python train.py --n_layer=8 --d_model=256 --n_head=4 --n_kv_head=4 --head_dim=64 --d_mlp=1024 --vocab_size=4096 --activation="swiglu" --norm="rmsnorm" --norm_place="pre" --norm_eps=1e-05 --positions="rope" --rope_base=10000.0 --rope_fraction=1.0 --qk_norm=false --attn_scale=0.125 --bias="none" --tie_embeddings=true --parallel_block=false --init="normal" --init_std_qkv=0.0283 --init_std_o=0.0 --init_std_up=0.0283 --init_std_down=0.0 --optimizer="soap_variant" --lr=0.00343 --beta1=0.95 --beta2=0.95 --weight_decay=0.05 --lr_head=0.00724 --grad_clip=0.5 --warmup_steps=200 --schedule="wsd" --decay_fraction=1.0 --decay_shape="linear" --final_lr_fraction=0.0 --batch_tokens=65536 --seq_len=512 --doc_mask=true --train_tokens=410200000 --steps=6260 --dataset="wikipedia_en"
Each number is 200 + 40 x the weight over its row's rms, rounded and kept within 0 to 999. Layers, rows and columns count from 0. The size before them is the row's rms in percent of the matrix's.

# up: layer 4 MLP up, 1024x256, rms 0.126, rows 187-221, columns 0-63
# down: layer 4 MLP down (transposed), 1024x256, rms 0.116, rows 187-221, columns 0-63
# gate: layer 4 MLP gate, 1024x256, rms 0.123, rows 188-222, columns 0-63
up187,100,246,191,215,209,104,188,200,252,234,316,172,219,146,131,214,273,218,192,250,202,184,231,206,254,190,163,257,187,217,237,251,180,222,258,154,224,161,226,218,153,197,219,174,153,129,185,146,159,204,252,158,191,211,236,264,180,200,250,143,101,192,188,194,192
down187,103,195,124,205,152,199,172,189,221,244,183,175,201,209,232,242,109,215,190,162,209,225,241,222,170,252,227,212,178,203,260,175,123,169,195,158,226,188,222,215,228,198,212,144,204,273,231,209,203,183,213,171,133,152,236,211,239,213,199,188,222,198,113,128,181
gate188,095,211,194,108,209,199,210,230,98,155,172,117,197,196,164,237,231,203,244,187,252,181,206,151,202,164,148,266,156,253,211,176,227,126,240,308,168,247,171,172,232,244,216,222,222,206,172,203,261,225,181,184,122,171,221,234,157,161,179,171,207,108,253,171,229
up188,103,237,185,197,212,205,152,166,203,214,243,188,307,236,131,169,143,202,126,173,150,176,174,157,238,234,208,239,213,224,197,196,213,232,167,165,263,209,225,180,195,198,206,202,211,215,137,192,182,240,206,256,230,198,142,180,119,180,163,181,201,234,211,228,157
down188,097,213,212,88,215,194,204,191,193,130,220,245,252,207,194,167,215,225,209,154,191,166,205,197,160,248,144,194,153,303,244,221,181,127,165,157,204,193,202,232,255,209,248,258,254,188,182,161,191,212,188,153,138,232,152,249,181,204,134,125,176,241,273,213,197
gate189,099,172,242,195,196,202,147,204,147,193,223,176,198,278,207,183,183,164,227,255,234,207,305,209,151,182,197,202,158,193,193,167,196,298,184,163,169,235,258,248,201,206,171,201,241,272,167,188,266,210,247,196,247,146,261,212,237,185,218,141,158,114,155,201,224
up189,097,162,222,184,203,185,143,201,204,188,127,184,206,150,233,196,213,173,185,121,153,271,132,180,203,186,244,254,188,212,221,193,214,194,139,201,147,211,195,222,206,205,201,229,191,218,220,254,123,159,276,184,275,135,180,206,196,195,219,239,176,137,232,294,210
down189,101,214,268,169,148,177,153,244,160,235,203,178,183,139,108,196,197,187,242,198,171,188,132,208,161,148,220,175,233,203,172,159,162,132,212,178,148,183,134,241,223,175,166,185,159,168,216,179,195,172,144,148,210,174,242,165,118,195,229,246,163,107,165,175,149
gate190,091,247,190,198,121,173,160,156,176,247,182,242,187,233,186,215,194,149,186,272,205,227,246,285,224,231,225,205,246,221,167,309,201,165,119,204,169,225,230,270,159,199,231,195,214,265,157,219,191,109,157,139,267,164,156,177,202,211,249,187,191,218,272,193,202
up190,089,193,113,211,229,210,222,243,247,253,183,153,167,204,165,169,162,177,167,224,260,168,196,281,201,247,210,201,303,248,145,258,219,162,229,213,231,210,160,170,172,161,182,204,285,193,180,148,200,137,174,179,243,201,269,187,259,192,287,180,210,291,204,186,181
down190,113,180,166,208,250,226,191,238,215,236,156,261,206,296,139,105,252,162,222,168,279,224,189,167,178,195,224,225,224,284,192,175,233,215,180,215,245,192,204,115,211,187,214,196,214,180,223,142,282,198,176,197,140,224,253,210,246,208,196,268,176,249,139,220,212
gate191,095,225,155,219,83,119,131,262,172,241,213,272,219,196,180,218,169,253,241,219,267,151,219,204,204,243,231,217,276,196,211,197,189,263,264,114,114,214,205,236,200,169,152,230,197,227,233,185,139,254,159,204,201,157,257,101,215,220,180,246,199,213,156,219,199
up191,097,237,189,212,171,138,221,236,206,232,164,221,226,182,206,219,134,209,207,277,241,216,242,330,237,169,145,162,179,204,210,147,203,190,151,168,111,241,194,137,207,153,227,232,284,196,122,190,211,242,211,143,212,180,227,137,205,244,169,165,190,212,208,206,122
down191,095,178,281,267,262,190,181,242,201,229,212,213,227,265,265,207,194,225,226,181,237,192,223,225,173,166,271,254,253,254,268,209,197,318,234,173,154,131,183,175,175,200,275,203,217,221,200,216,158,259,100,153,149,280,240,215,133,110,264,237,211,264,232,257,152
gate192,100,147,276,234,166,237,204,220,213,160,212,120,198,205,193,211,277,206,196,183,179,164,195,213,218,134,184,182,244,180,225,208,216,228,208,226,144,190,311,270,246,244,164,190,172,241,164,214,260,227,111,188,264,124,231,212,230,155,154,203,124,171,189,167,207
up192,097,121,208,227,185,181,237,245,218,229,238,183,230,235,156,185,253,127,184,215,173,270,209,218,212,146,180,169,154,180,291,235,205,224,243,205,139,216,293,275,189,158,187,116,254,241,209,151,170,219,194,155,255,205,192,243,237,187,283,149,177,174,188,198,241
down192,100,221,174,189,211,188,202,252,134,183,164,159,238,170,254,238,153,250,284,283,239,197,278,235,187,170,173,221,170,212,244,152,204,231,226,230,204,193,126,203,233,231,206,188,158,182,193,219,193,222,214,217,170,118,181,214,175,146,207,169,147,166,133,201,192
gate193,101,175,208,184,213,216,186,216,224,258,175,172,192,244,195,134,173,264,129,194,185,197,187,190,174,193,250,209,196,155,212,177,176,234,174,166,234,218,253,137,149,243,168,194,121,234,188,182,221,171,227,201,193,155,170,193,250,255,181,166,172,282,220,101,216
up193,103,188,232,159,224,220,238,255,150,111,192,174,210,153,121,201,250,155,212,224,258,215,159,214,213,178,151,238,181,226,181,254,244,199,227,264,179,153,140,284,263,141,206,171,280,214,160,201,202,190,164,171,269,223,153,140,171,154,223,185,237,207,293,167,159
down193,101,274,200,141,223,236,195,191,254,180,141,143,189,183,269,192,228,204,178,228,142,226,149,158,150,232,205,194,215,228,220,211,191,255,195,135,201,158,269,130,220,205,211,205,167,207,196,219,163,272,216,219,209,184,164,228,175,235,175,195,198,212,166,245,227
gate194,110,179,227,155,224,217,231,227,157,211,125,234,208,179,133,154,207,200,184,202,219,179,180,244,229,145,193,205,227,234,192,150,219,189,238,247,147,150,187,257,178,201,183,204,120,170,298,208,208,151,110,209,256,176,231,108,221,217,202,203,209,141,214,150,253
up194,103,138,243,249,203,235,159,204,139,220,143,162,212,57,225,157,149,158,188,259,218,129,219,166,163,166,183,228,154,165,207,214,197,228,178,231,204,169,250,131,193,248,154,278,221,205,258,220,170,178,176,196,148,203,263,208,111,167,124,142,93,148,118,214,238
down194,107,184,260,193,265,233,150,227,206,203,160,138,189,168,164,210,222,209,202,211,147,246,240,172,171,259,204,236,168,247,152,202,174,190,167,141,214,161,149,123,229,104,128,121,148,165,143,179,198,283,171,186,193,178,275,228,152,129,166,165,217,234,193,228,207
gate195,090,109,233,208,225,300,189,222,147,238,193,198,218,150,178,255,227,177,195,196,193,259,260,231,255,215,204,166,199,223,94,188,211,218,224,194,179,171,208,165,233,194,183,150,168,139,248,128,193,307,100,249,107,233,178,179,216,239,216,159,198,216,194,116,144
up195,092,240,180,182,144,257,165,243,212,200,150,207,225,212,123,168,205,200,172,165,189,265,198,184,194,164,203,262,192,133,127,168,252,286,220,208,223,158,230,269,183,145,239,142,277,237,252,121,125,182,230,230,218,179,133,201,266,262,239,269,223,87,291,184,196
down195,090,197,226,223,197,197,223,157,282,176,191,147,329,220,226,236,213,192,264,228,152,150,162,159,155,231,190,191,197,228,136,175,176,243,139,217,148,159,227,197,217,230,125,195,146,226,127,222,218,180,216,224,231,165,269,195,179,155,188,230,204,141,194,258,225
gate196,092,204,179,254,160,179,175,190,228,173,221,144,140,244,149,173,190,209,276,171,126,238,147,209,231,230,206,139,154,218,190,212,233,202,219,248,150,171,230,212,228,152,190,245,257,191,303,268,147,233,192,240,257,209,277,131,211,262,255,220,145,153,185,252,218
up196,093,186,208,159,197,244,252,255,150,199,163,215,189,208,174,105,252,155,154,177,180,175,261,192,157,177,37,253,201,271,187,159,242,192,219,165,261,163,263,237,142,220,164,174,138,202,193,152,141,150,223,156,248,170,215,189,211,266,138,149,178,230,234,169,212
down196,098,192,164,212,234,235,197,252,223,223,132,198,180,249,279,232,161,187,214,289,228,207,233,169,210,149,191,227,176,204,170,222,155,194,196,224,99,188,218,176,243,286,138,195,165,153,167,188,156,147,156,201,213,113,217,204,142,182,102,198,216,180,157,221,210
gate197,109,163,240,254,187,320,237,268,206,219,193,245,217,260,203,192,164,111,170,211,171,226,245,238,226,298,263,169,187,218,158,205,173,190,203,249,170,196,169,91,265,220,165,302,175,275,193,277,184,176,168,227,221,211,196,161,192,219,226,184,199,224,220,223,229
up197,098,180,221,153,178,172,201,180,253,150,178,122,214,208,140,133,187,232,283,117,262,170,168,184,207,113,105,174,322,211,188,243,201,159,198,186,160,218,195,201,304,299,185,287,197,177,175,200,209,167,218,155,151,111,247,170,173,179,227,274,139,194,247,209,227
down197,097,182,159,245,218,164,223,143,239,158,241,184,198,227,226,170,189,199,262,195,199,181,142,216,207,184,210,169,216,257,187,228,207,161,264,219,147,237,233,199,152,153,215,225,187,162,156,234,199,177,207,231,185,130,215,237,211,201,161,174,170,186,113,205,150
gate198,107,212,191,136,201,188,210,215,161,138,224,283,280,213,239,138,178,161,234,228,224,242,238,198,229,150,233,130,189,127,130,229,215,162,288,199,222,193,171,205,206,228,158,209,188,212,217,222,172,179,283,210,188,183,182,130,249,204,178,176,176,246,154,196,266
up198,104,186,232,210,133,237,241,247,183,148,270,218,137,271,179,177,235,175,249,246,109,165,208,246,164,177,139,109,183,273,176,170,208,194,226,259,152,152,266,184,196,197,160,288,144,259,164,154,248,184,301,156,213,215,172,198,244,183,234,194,196,131,182,177,188
down198,106,178,241,270,206,155,287,156,266,236,167,170,256,167,191,201,247,157,242,174,249,206,219,204,247,220,239,214,252,206,221,227,210,211,279,290,99,213,181,232,189,202,132,169,212,189,195,210,193,142,157,121,250,263,214,208,248,213,143,207,222,163,192,252,265
gate199,102,190,149,153,170,162,218,139,218,220,231,204,189,186,200,213,242,243,251,265,209,248,179,220,166,156,259,156,153,267,195,215,217,165,220,259,170,222,242,159,189,129,275,175,202,243,233,191,220,142,226,139,162,217,125,198,126,197,145,220,165,166,214,157,279
up199,097,193,179,245,200,222,217,220,214,183,247,271,142,179,136,162,157,199,197,89,137,201,166,123,198,199,162,189,223,162,205,217,277,204,159,128,179,185,185,172,174,292,189,268,190,184,223,185,222,229,163,152,168,212,190,191,206,192,248,185,160,167,274,195,195
down199,104,200,215,189,190,237,186,238,207,246,159,155,175,216,144,209,155,169,239,205,145,204,194,155,189,180,166,224,206,225,72,172,252,219,168,195,148,247,222,189,179,262,292,260,235,157,164,179,185,266,180,165,237,133,246,152,262,214,164,228,217,146,175,186,233
gate200,097,206,217,148,181,228,218,152,114,216,217,198,282,114,215,209,174,231,219,187,194,189,168,186,134,295,246,229,158,265,277,250,255,169,225,277,180,182,181,194,178,188,218,192,132,165,193,143,246,265,199,164,167,195,224,152,191,194,225,261,175,251,204,198,200
up200,097,193,220,192,211,244,193,206,283,240,209,225,242,140,205,211,242,190,189,217,233,144,199,233,190,225,196,197,200,211,220,161,320,203,251,217,187,203,206,224,226,183,199,248,237,221,231,288,202,216,203,227,157,161,215,260,145,157,245,214,173,236,225,216,158
down200,098,253,128,150,203,163,160,203,182,154,274,187,200,175,169,182,273,212,191,178,152,245,102,131,272,232,272,202,197,260,191,221,236,234,161,208,192,276,183,178,175,240,184,190,237,198,124,153,190,164,178,195,217,213,202,160,232,214,177,174,236,266,207,143,184
gate201,093,165,173,232,239,197,247,221,153,166,152,121,233,160,188,206,201,184,231,242,143,235,140,190,176,209,269,260,175,238,260,232,192,194,178,142,182,221,159,138,155,168,158,200,195,144,175,170,232,265,176,159,255,158,193,178,183,189,157,262,188,124,156,180,179
up201,096,205,200,153,153,155,164,213,277,135,169,216,204,220,256,165,193,272,211,178,189,194,188,131,233,187,194,156,145,242,166,204,198,200,173,174,219,206,209,183,141,139,210,259,205,264,161,213,201,223,164,203,166,204,240,237,213,228,172,177,241,163,271,142,182
down201,097,204,209,107,229,264,217,228,206,235,201,233,192,199,153,189,207,235,180,182,201,266,188,125,115,169,191,246,209,174,214,241,199,191,167,120,200,179,196,187,204,174,215,233,202,157,220,252,188,195,231,249,152,98,294,248,147,212,177,190,231,178,175,266,244
gate202,097,199,214,166,142,258,174,261,130,175,215,219,145,139,250,228,200,200,183,169,157,116,182,254,220,248,168,150,205,134,268,191,189,213,144,259,217,171,178,210,168,175,236,230,232,173,149,213,233,250,135,239,170,149,246,180,208,165,237,156,248,157,256,126,161
up202,095,221,161,277,209,218,203,155,201,152,209,183,194,118,182,203,269,221,200,248,184,215,126,162,219,248,209,244,232,259,220,198,302,213,235,231,199,171,204,166,186,209,194,204,236,254,267,151,127,146,180,223,188,165,163,167,172,180,154,209,254,229,212,188,205
down202,095,153,208,173,260,140,213,191,223,238,219,193,285,223,254,215,204,189,213,211,264,250,209,262,158,185,201,235,215,225,168,154,232,153,209,182,184,118,226,257,207,206,239,210,251,198,195,181,195,208,192,226,180,206,230,156,202,154,122,230,174,216,152,235,182
gate203,093,239,154,199,137,182,194,166,166,283,221,153,150,176,168,219,196,243,148,182,136,208,218,227,161,201,162,229,159,148,165,236,203,240,249,191,166,225,233,207,251,196,254,190,190,170,199,261,194,121,153,159,181,258,162,181,151,196,192,175,300,267,197,234,178
up203,097,156,153,157,167,216,241,181,271,198,161,162,168,161,166,166,155,200,309,228,204,200,224,103,225,177,177,164,198,282,205,210,234,177,226,201,194,234,266,177,217,229,157,268,115,175,213,212,271,167,202,228,140,182,232,130,184,253,201,218,283,124,212,174,180
down203,102,241,236,208,123,226,205,209,179,239,176,191,208,244,213,231,233,167,223,204,242,200,293,163,193,166,253,207,175,201,206,196,202,142,256,202,244,232,223,236,245,257,195,292,177,246,233,168,212,238,148,183,119,204,268,207,164,236,225,165,166,144,233,143,208
gate204,107,178,132,136,201,230,250,195,199,187,223,154,185,246,194,127,218,210,248,204,176,251,203,180,242,137,204,227,156,225,193,208,163,202,238,184,185,150,240,199,145,241,186,134,147,201,164,181,172,215,222,232,160,241,229,225,175,163,189,236,181,253,240,162,194
up204,108,170,214,150,152,256,107,146,175,218,225,208,299,170,232,154,229,153,236,157,168,196,210,202,148,166,182,210,254,143,213,245,216,176,157,187,229,175,227,256,180,192,184,209,187,247,168,165,291,249,246,233,139,175,200,191,186,126,228,233,211,275,279,159,155
down204,107,205,181,142,188,192,219,124,146,174,178,182,186,198,214,229,200,231,213,188,187,225,216,194,234,216,180,213,262,181,208,250,206,196,141,130,191,196,170,196,181,165,248,202,224,220,191,239,171,227,198,233,202,211,204,241,114,212,150,162,146,246,174,161,200
gate205,101,281,244,183,225,197,215,181,250,202,198,222,223,184,241,222,191,220,244,125,212,177,199,217,219,279,209,236,195,130,257,186,207,231,219,235,227,139,159,234,158,165,217,243,151,225,182,172,179,267,143,212,276,177,186,240,199,197,188,171,175,264,205,211,247
up205,102,173,244,101,145,216,184,160,212,183,203,226,248,157,220,204,147,210,189,227,290,200,164,217,220,298,252,179,234,132,268,239,214,242,244,220,272,207,210,133,199,230,265,209,188,184,190,182,235,152,131,155,127,247,171,160,171,167,187,159,225,303,196,220,189
down205,097,236,145,281,223,130,150,273,218,217,202,194,221,226,264,145,188,175,221,254,240,211,226,244,220,290,162,226,249,250,166,242,211,246,154,232,196,232,247,236,205,181,177,194,170,161,206,204,253,158,159,254,183,215,155,206,259,195,209,247,186,192,182,226,232
gate206,098,199,174,237,205,249,275,156,252,190,228,214,153,185,199,195,208,226,268,268,227,226,144,141,316,210,176,160,257,220,231,204,192,183,174,180,170,150,99,134,227,228,252,245,201,226,217,171,174,180,167,155,230,231,176,228,205,221,237,228,219,244,187,219,200
up206,101,190,180,217,246,229,163,193,223,151,213,182,156,217,225,224,172,190,202,254,141,221,253,96,217,262,210,210,208,152,150,164,234,146,216,153,166,222,238,228,153,224,183,212,151,229,183,227,266,229,143,171,205,199,126,200,231,194,232,244,212,229,216,170,201
down206,099,171,179,157,182,256,242,204,209,236,186,189,224,173,206,178,188,185,83,207,256,250,216,251,242,189,173,164,127,216,229,219,213,189,195,201,168,218,161,217,182,248,257,174,129,240,195,161,202,268,239,189,230,211,236,166,208,210,219,188,131,233,199,129,219
gate207,106,180,208,204,200,238,157,221,122,195,219,198,178,187,176,106,188,179,164,149,250,107,91,263,248,238,242,183,230,195,235,192,194,184,268,162,172,209,229,121,254,183,190,217,206,166,349,254,231,237,160,251,237,180,137,177,152,211,225,152,233,140,268,197,208
up207,107,268,183,165,218,209,217,252,197,210,167,216,228,199,177,171,172,233,164,239,255,183,132,201,172,253,237,219,203,93,245,193,213,237,161,263,186,198,230,150,282,177,151,215,228,255,285,244,206,147,145,231,205,226,204,225,222,169,143,252,212,169,148,242,124
down207,106,166,218,240,263,94,180,186,198,226,163,305,245,151,199,203,205,182,102,267,232,236,263,229,132,222,229,212,220,189,249,105,177,201,259,181,295,205,216,216,268,194,159,194,175,213,157,179,165,210,154,225,117,244,167,201,289,159,195,228,243,204,156,180,177
gate208,096,260,142,151,156,224,110,210,182,223,200,141,260,224,161,211,207,213,204,100,273,223,217,218,246,174,151,206,193,191,182,192,118,217,164,193,205,246,242,175,172,208,229,168,234,162,219,246,201,161,274,218,217,195,180,147,147,211,250,259,272,198,162,229,207
up208,096,251,210,237,209,228,150,154,190,185,236,230,208,239,199,250,101,94,188,209,177,167,219,253,243,187,233,201,188,181,231,199,147,234,177,166,286,170,216,228,143,216,220,188,205,100,205,153,172,185,190,215,177,229,153,174,223,222,231,251,217,251,257,147,235
down208,099,253,170,187,156,260,191,222,214,201,180,189,150,193,221,210,190,239,136,205,176,265,184,223,291,226,176,243,225,246,230,188,163,210,217,203,153,186,152,172,189,184,160,226,211,182,245,181,235,166,236,218,287,167,168,170,199,214,168,185,206,228,249,216,231
gate209,101,180,139,183,185,210,170,177,176,278,181,166,200,193,187,242,152,148,213,204,259,258,204,196,149,258,315,157,226,207,205,226,171,177,208,260,104,177,181,264,179,188,165,228,232,175,206,270,187,150,201,164,267,251,257,204,205,204,156,182,217,252,256,219,258
up209,102,157,188,195,143,229,193,223,206,318,353,201,253,157,223,190,256,172,168,210,215,264,258,230,170,249,186,188,138,188,140,160,260,229,169,273,202,239,157,231,227,141,213,216,180,256,162,245,172,205,203,131,265,166,206,160,146,211,252,169,200,164,228,214,223
down209,107,213,164,134,231,240,179,227,242,168,248,178,204,203,218,232,222,164,227,183,200,231,304,162,221,258,163,194,223,152,155,227,222,212,108,262,190,247,175,203,159,242,235,118,101,178,182,256,144,133,162,200,191,176,176,216,179,211,205,151,195,197,192,269,213
gate210,098,140,197,187,217,163,151,290,167,221,181,228,187,200,193,138,187,225,165,241,141,234,203,175,237,285,202,97,163,247,239,198,152,169,243,162,247,148,168,136,198,276,224,214,182,293,200,250,201,273,233,163,190,201,168,112,212,189,161,225,212,157,68,237,212
up210,096,201,229,240,139,237,162,199,185,194,178,159,178,210,235,245,227,201,213,218,239,176,185,202,194,242,129,243,223,157,189,193,190,270,184,226,133,282,203,201,205,221,227,225,211,189,142,175,177,139,210,201,266,185,177,182,254,189,171,283,228,191,206,148,151
down210,100,180,264,181,171,233,127,213,189,185,205,172,222,206,149,192,217,170,185,183,260,271,240,165,233,231,185,225,194,188,151,153,225,229,192,247,171,213,204,140,287,186,198,177,168,243,216,241,195,202,152,274,256,103,223,272,200,166,182,205,216,171,197,190,204
gate211,104,183,177,246,143,200,174,305,279,173,214,195,122,243,231,242,240,197,159,147,217,191,177,151,202,271,145,185,176,237,290,296,174,233,262,144,170,149,121,192,149,196,186,171,179,201,184,248,191,215,306,182,183,215,263,153,199,169,194,231,284,242,256,242,207
up211,097,171,157,233,161,213,179,221,198,122,208,195,137,244,225,222,178,187,170,206,246,146,179,198,205,218,197,234,156,246,223,245,186,207,188,167,166,42,213,177,185,209,208,160,164,190,174,216,183,207,209,189,193,149,256,226,181,243,195,193,217,168,173,253,132
down211,106,230,175,196,151,233,174,272,225,179,220,189,241,172,155,199,220,195,218,198,262,207,169,249,196,210,175,248,206,241,184,177,158,203,163,193,281,152,244,267,152,189,189,230,124,158,149,170,221,210,203,262,137,193,227,219,134,217,204,149,190,156,195,206,269
gate212,102,307,194,195,220,222,144,186,220,264,121,152,195,225,164,225,115,206,192,224,162,203,180,230,190,224,150,190,241,128,193,217,273,167,230,272,205,139,198,238,208,217,137,220,199,234,214,230,202,219,151,208,168,127,144,147,163,251,196,227,204,227,119,154,167
up212,099,200,168,136,122,264,180,190,199,182,247,190,186,204,194,279,268,231,249,249,194,226,180,202,244,185,218,170,196,260,208,178,141,199,219,189,233,261,212,192,270,189,179,196,117,197,197,162,270,155,161,249,99,180,182,172,193,190,206,230,229,245,166,248,160
down212,107,257,220,253,232,200,154,241,225,172,209,203,210,271,160,215,218,175,200,135,118,139,208,204,109,169,240,179,220,208,198,150,244,253,233,192,202,247,158,240,153,166,244,148,240,211,225,154,157,154,234,220,164,245,198,146,210,213,182,187,206,185,176,223,133
gate213,106,106,179,200,216,210,222,252,194,182,192,155,192,181,163,165,257,221,146,206,219,216,166,188,169,116,210,153,204,232,245,204,253,144,215,184,210,267,184,212,213,148,170,220,223,173,253,147,188,187,219,177,195,162,145,214,219,265,224,212,157,203,280,223,198
up213,100,98,135,206,207,174,173,236,163,231,105,168,170,211,196,174,232,213,124,164,263,229,163,168,190,175,221,196,180,106,197,196,224,139,230,212,193,245,249,128,255,184,213,187,127,146,190,239,101,184,183,123,147,179,194,233,202,253,211,193,157,280,240,202,186
down213,102,200,182,136,190,145,201,182,138,241,214,194,185,208,162,180,182,211,293,197,182,236,196,217,252,184,217,199,276,176,228,239,186,145,203,107,239,238,247,177,260,258,177,158,252,151,151,140,164,229,213,145,207,214,181,218,248,245,211,117,223,205,284,266,267
gate214,095,207,238,154,101,180,228,201,203,219,177,147,185,253,260,184,152,218,175,219,188,178,226,152,152,215,214,110,183,173,183,193,109,189,183,122,179,191,168,235,168,199,264,215,260,188,215,237,195,129,198,164,214,248,221,232,160,159,190,188,177,204,177,95,226
up214,097,250,193,193,237,193,218,138,198,233,161,239,196,271,208,173,260,193,232,106,173,84,189,130,277,189,184,136,179,181,212,119,216,130,150,206,213,134,172,250,228,159,154,249,269,155,150,182,193,191,179,204,156,202,246,223,175,212,205,149,154,171,199,192,205
down214,094,144,102,209,188,146,187,230,236,140,179,218,226,228,166,179,211,216,256,190,252,236,185,252,223,160,209,174,193,196,278,253,256,158,218,222,258,153,170,233,140,172,206,184,206,176,212,204,134,243,262,207,209,95,218,250,146,174,188,203,184,174,255,187,276
gate215,099,220,167,156,179,138,172,281,251,230,197,120,183,245,191,299,195,231,116,244,227,252,257,230,220,235,133,131,252,147,195,167,253,197,183,239,222,131,198,194,178,184,190,199,250,143,246,172,178,204,242,223,157,167,250,180,142,226,209,222,156,161,177,201,258
up215,101,202,206,294,222,158,222,188,222,200,150,210,238,281,157,197,198,188,234,175,205,184,188,185,170,224,201,104,202,187,217,146,197,187,170,233,184,124,220,259,252,232,236,205,186,229,198,254,248,254,228,217,179,194,193,220,187,233,205,217,226,209,248,256,190
down215,101,162,161,185,275,201,182,200,215,186,189,187,154,187,192,176,126,185,248,209,225,232,170,221,252,188,295,101,187,197,201,205,173,196,151,253,158,153,171,243,215,267,176,225,211,204,224,267,178,233,190,200,215,141,211,233,170,227,245,242,212,186,250,243,219
gate216,100,184,183,218,212,216,212,227,143,216,304,222,131,255,221,271,236,293,169,285,200,229,198,208,112,301,232,139,164,213,187,227,211,202,263,231,208,188,194,125,173,234,192,162,131,187,155,199,193,242,207,210,186,178,223,244,171,207,241,167,201,136,230,192,153
up216,100,178,234,222,110,217,177,238,257,201,154,221,230,163,170,202,218,180,203,252,142,133,171,164,231,159,156,282,209,203,172,143,323,177,258,148,143,239,155,215,200,252,230,215,167,237,188,177,162,182,236,211,227,163,180,195,159,176,132,248,235,187,182,172,214
down216,097,134,180,159,246,189,183,189,236,205,152,239,213,228,166,150,228,168,172,218,164,196,166,221,243,204,214,227,242,170,205,228,240,181,197,148,205,248,195,182,161,149,220,124,242,236,253,241,187,193,84,343,206,141,260,177,202,226,173,189,205,172,160,277,229
gate217,110,171,184,187,226,177,197,152,95,159,191,234,251,128,120,235,206,221,193,292,214,187,157,267,146,149,137,264,170,199,154,170,194,179,230,194,202,225,281,236,207,199,118,142,256,260,150,211,116,167,182,203,186,178,165,209,225,215,146,238,184,264,197,279,243
up217,108,144,230,238,268,187,283,231,170,156,262,201,174,199,238,209,165,148,250,209,235,207,187,175,180,137,154,251,138,218,197,167,177,186,159,241,212,166,296,189,216,185,163,182,228,208,184,172,213,281,167,108,181,230,280,234,145,264,217,129,230,161,191,285,230
down217,112,153,284,206,123,199,152,187,216,138,294,224,248,196,259,192,196,158,215,168,268,150,227,242,188,188,238,259,229,209,237,249,260,230,222,262,227,274,267,149,121,253,105,164,201,120,218,213,234,230,213,126,140,207,258,204,244,232,211,186,233,204,187,211,266
gate218,096,200,194,232,262,198,230,177,231,215,220,269,170,223,186,215,118,231,268,247,269,158,202,198,152,257,187,189,286,192,193,186,172,192,159,205,226,186,130,190,111,203,178,204,184,236,144,235,206,105,177,218,198,221,239,223,160,246,220,153,196,172,232,275,184
up218,097,180,279,177,251,202,209,273,177,119,190,243,214,209,147,253,205,204,220,172,220,109,180,213,201,177,231,192,176,181,204,264,162,226,156,169,123,265,219,244,206,157,202,171,110,214,207,149,215,172,143,203,217,220,171,244,192,186,230,217,153,164,213,223,172
down218,095,96,288,91,263,204,206,156,178,140,167,285,140,204,140,255,197,255,233,191,308,219,265,223,198,242,183,229,199,237,203,189,238,104,215,143,198,242,188,224,210,244,284,160,149,187,177,245,227,162,210,311,215,167,256,276,144,207,161,189,276,240,188,216,152
gate219,110,173,186,256,96,206,276,211,232,194,204,157,218,152,188,179,241,211,201,210,245,223,197,198,226,208,171,199,207,155,221,140,221,228,222,225,219,220,179,161,234,200,267,136,221,305,201,176,178,286,242,263,242,265,199,262,286,187,220,230,169,175,160,207,206
up219,108,184,167,222,183,162,240,282,182,202,201,232,215,241,238,108,232,219,216,173,192,185,246,170,220,237,161,189,150,188,174,211,186,177,236,223,219,210,223,200,195,239,218,251,301,184,154,223,193,205,270,117,198,269,239,232,239,136,263,208,194,242,163,216,184
down219,106,215,222,241,216,269,199,226,143,198,246,170,143,240,178,189,186,237,303,191,173,220,218,200,268,184,201,158,230,218,265,248,250,259,209,216,255,243,178,169,159,223,112,149,271,213,165,195,228,240,192,191,210,231,216,273,293,243,248,226,221,204,132,199,170
gate220,097,203,218,210,213,204,187,241,201,190,169,220,250,229,248,199,196,232,186,168,186,200,113,228,195,284,196,212,242,210,193,165,214,174,199,219,228,232,193,186,162,170,221,200,173,157,211,179,88,234,233,244,214,213,192,236,188,182,221,142,183,151,260,138,150
up220,100,193,160,172,187,224,246,153,203,172,187,192,205,194,251,272,186,170,200,203,228,164,199,184,205,160,259,106,50,219,190,229,197,195,251,184,236,121,234,230,264,199,199,213,135,199,237,235,244,233,174,158,199,233,156,206,247,200,226,238,188,210,82,191,195
down220,090,248,235,221,191,255,225,172,250,210,262,208,239,248,235,157,238,226,163,198,235,181,219,88,204,164,99,161,253,322,240,192,200,190,197,224,238,171,173,162,213,186,255,189,249,151,150,198,230,202,226,228,212,182,155,231,255,171,174,198,188,225,143,245,175
gate221,090,287,145,201,170,209,274,109,207,238,242,160,213,203,241,205,198,152,272,169,233,158,279,232,160,260,264,216,128,205,221,219,215,195,194,236,232,240,179,168,168,184,177,175,238,170,215,262,210,271,186,157,142,196,275,151,244,172,179,257,154,219,305,185,223
up221,094,247,211,170,145,205,240,229,275,190,184,170,182,110,252,191,170,154,224,185,160,202,227,236,214,186,183,200,156,181,223,155,255,213,235,186,224,272,237,157,206,219,239,219,200,178,180,226,187,231,119,152,158,148,322,145,263,222,227,128,225,217,203,210,82
down221,098,212,141,137,190,147,177,269,149,174,213,199,193,177,239,160,189,141,195,195,144,236,196,167,220,180,176,182,221,127,163,240,237,279,184,169,202,218,145,165,231,190,271,150,188,230,141,201,161,212,220,240,213,196,186,167,173,234,178,127,191,292,238,226,202
gate222,102,231,179,191,203,179,253,198,197,175,230,189,199,217,212,205,175,209,194,214,219,213,186,182,175,241,197,228,125,165,182,188,193,205,132,160,135,197,202,245,157,280,269,182,146,247,228,139,244,200,167,145,214,163,230,179,192,193,209,240,200,279,251,268,207